Each number is 500 + 40 x the weight over its row's rms, rounded and kept within 0 to 999. Layers, rows and columns count from 0. Numbers have three digits each. The size before them is the row's rms in percent of the matrix's.

# layer 2 attention value, 64x64, rms 0.225, rows 14-31, columns 0-63
139:416485494469476517503473608538554451443551522463497496554460457477508552405524451502416499493515518538468491452494521506496512506505518465489465500513437615505533520476556469510477468515555518
130:500538478499466474475498524501483492448441562490472413476516508510536504496449462544500559457465398455513516495502570465520483475466500517512544489557499540578499572501576454560565475545548556
114:482478488524517507535523516484524530521509517500515538481531393487355526445488499453445520472471474507574509536512565518593519472482456445517541490505479475509566495456498496491464451502579453
103:487528495506513491478480530422511520503495533522477482473516458470550492535497436564491528568582429629472488483526469508507485514585541500481516489466520466470583502526579530511459539552445482
099:523518525590566488556527547555526489479437513482572539545497470502502504521531507467510498520562558524527513539426456476461533455559492456544459439505534383463512538491432513498470505520516469
112:484514472478520549531529559472471437538573526529490418505446504531563578584502512533456472463495521550436539477547443467493433557515454518491461533461498495453495497507423436511521514482540499
133:520482476508433496455474408521427456516538455523542454457555492502552523550507447499521463499479543456558462596564453528525525462510481481509527609481482498478541508528520501522522568478466536
098:479565516512491428513479506550450444482568506482475482506499472450576520485521526561481453481560455502564528488486572445492425517507485488526487398519472496503399475470510458573506515529462507
113:473510586531548529516460555510510493501429447488469466460470512509569511574464492497568525512486463487497567481532552569474583554460511510482485441461498545556462484565545528540467487514529564
123:470545535518554505513451497493553573487479479482568482531519454532432500543440489436484562497450474493491519537511550515485443609490426487474582437469506496487515518493546500554473455563512470
122:534503516525511524514454489538443484449429461538473444517499493498455519529511445511418501458524487535538505517512513498465510491549553505575539553478525487540444534497570548480564435597556422
121:479515573535503497452505549465534508486528517538518522496501479610446535466494453447515438474503575504550506484433505531472474417455531461529511477519441534458462512478544451476599457493534458
120:430635537515470502546514500537517491461495509488483458532470499481533496549408460521499487510433484492464525540510447517486514460526492584505467568528480479447495567577542486456507518509486576
112:456473496461529526546578464552551432499514520532435497536446535485523515482536586502522470524517496589407478493503491536483527503541547447472434454506515540488568451511521453521434545492540502
112:503585458579494458496525523462503463517518572534500482488562489456489509551481432500507469497518485558545491590514482509465498475447437497542502504485504575470432593498556563496513471563525468
114:459488563561510486513554539561536503517498567479501495499541424553474446487517459444561464496540516488504532459468523473468545490443492501414467441455564524564508556537514474579516565505478527
131:529527512471528460584574561436543463468491473534532543469529465516518479480512467483493537495483527525476472532473429444602563497503501550456457453479447483429501480547562541438502512442515515
088:458487532423446497536499515482537508483462507536540519442561474479444574471499452481537539495429519499612490477479442440522505490492446516461502486532444546450533556553500524523429509507428496
# layer 2 attention output (transposed), 64x64, rms 0.208, rows 14-31, columns 0-63
141:404536497516484538521510536469513426472533492493459428543479491484454536450450448482390538540521477508455432516535527520520498483472484523500488471443521572481446440488483480575549449539488468
121:492541487526533494474514515487458486429469528459523421403588503475492547524433509506457532501516421465440518477527495484533448537514519483463593468596487505547485505532551504572521480508504518
120:480569498449521553413545497498518514486504511567478562486600489505426482427503485467450542486446493500561510530517565491443524495526521472512528455496510601470542502447461499489553463468534482
105:501457467528527457519513521496446451540524494512432497533513508474531519487464467570472574578479447578531468524504512453500482577559472399466499511496529492549459571443517539522458570487498473
110:474467533548479488489487489539464590459512479450498565512547522468515461388501486527474516530486527560519549540473475568499510515515495506480494458445548447426421563431459494465542549500544503
116:544573440464465532472508500540496453515517437488470416483460471471555490488447472489553484556543507554454478452474419505589458573501515505491473558425538466498466470523480490472508493447456477
134:543450482505444503518490420478447466546499519546527526394411542507494496565508460518538494439485491484492487552509515527527482415499457513540524582485540492534496539488478541499473489437539589
101:417504456586498522476526545482478459463524452404545491490472524506520556463456469482504398551542489505439518495435497441469450574465542550479473448515527480506465513540507475506533525519541526
118:456539520599533430476392474537504544526515500512508473477473463518574501574505525478537579458462465478458495493546493519489542569471476486507508458484455508535453510511592496565492542515515464
137:496617500503586499470458481527482557463481573514571512490535445447492480507500499445542587489467498515532500495534556455446467592507535509504564514495494519558499516456505476500533472488469429
123:585519502464557536476472468483478514472555531515450446544553492451494503545469447545462475507503424549513483568496565520425533514487454524560532508498445485476429521505555501501518483523597553
111:525537589482536513519548487447511505505504463535514476494527487502417535480448479451529487549488495495470517504467470554476510425449529455499506434532466591451460515419461469519550433551574458
135:526585499498510426514459414529504481488427498498495479475451548523467499521454477535509533445528489557418527563572486549594522562528470478476487552525468494475461547579508513486465493529498509
113:407478496524456513526503498542559448569531474522433536631465466464541458479444542491501495521523526552482466448497533525541519491539459531510459439461506503481486475564483511547445506494531438
122:524570448522493502505500458419466499521584491489511514480600487502467555475507438507496519533553510538560529594543517514480460529461482475562522528481510530507459577566499545477471445500572498
123:442550500574541451495509456477532553485458435435516514486570443508551535467465506439501529495426490503539491481447455489512497418458493468578465515484557525500512515570529458550517570505531476
133:496513499446546477560527485460542493541467444493412542500517535570477489490516444492481619456476554575491457513544476485548553524449536443465463484490480483434521490545488560482474476442506488
082:492488486548490455523659462456504506479477530534512545496472548516475528462464432565532556465502524479528449482602505477504520467504512461490465514490593502502538483512460498503532421481466503
# layer 2 attention query, 64x64, rms 0.191, rows 32-35, columns 0-63
092:457497560495483478460507493605538500474457488513466501445514530478484501540562451535486485455503469576506459494467458542610528499469486581493495499484557509575534462456444483444473453479495436
051:498526470503541490434506468493413506557560498500502502600506521489540506472447513458506585503443547469511517517565575515483502531585508467540533514494514547426470516581502558517501551458520515
097:487517488460579465453498480521436455570530497454515517557505511507459511524433486484562469563487476448484588515500568467438492540522497421515505539550485550451513498553466546568493515471566518
050:524560468505525465575511437456486489474511529490542463503508553485577558494443501496466382509519568495554523442569502504543457519524516477551486474457469450521535575533453530441507529506473519
# layer 2 attention key, 64x64, rms 0.202, rows 32-34, columns 0-63
098:511489476494455498506584469535514554524512517509511432482456597509552511448498447504432503464471442481477514399504462554546529530530437589467482456505481473502511473559471478434547481490532474
074:454453509499435416520502511552502500484478550465474563498578536505539604485537480506417426489473455518482474497545469558522449511515451515507467505429550522516544453516496529465460443501460464
082:495518508509524443451445470508426425523495484477462513488534425456442507492522535474550507557585462554482518567499547480403491453451572466569472494507476550500486504469492474556512473485467535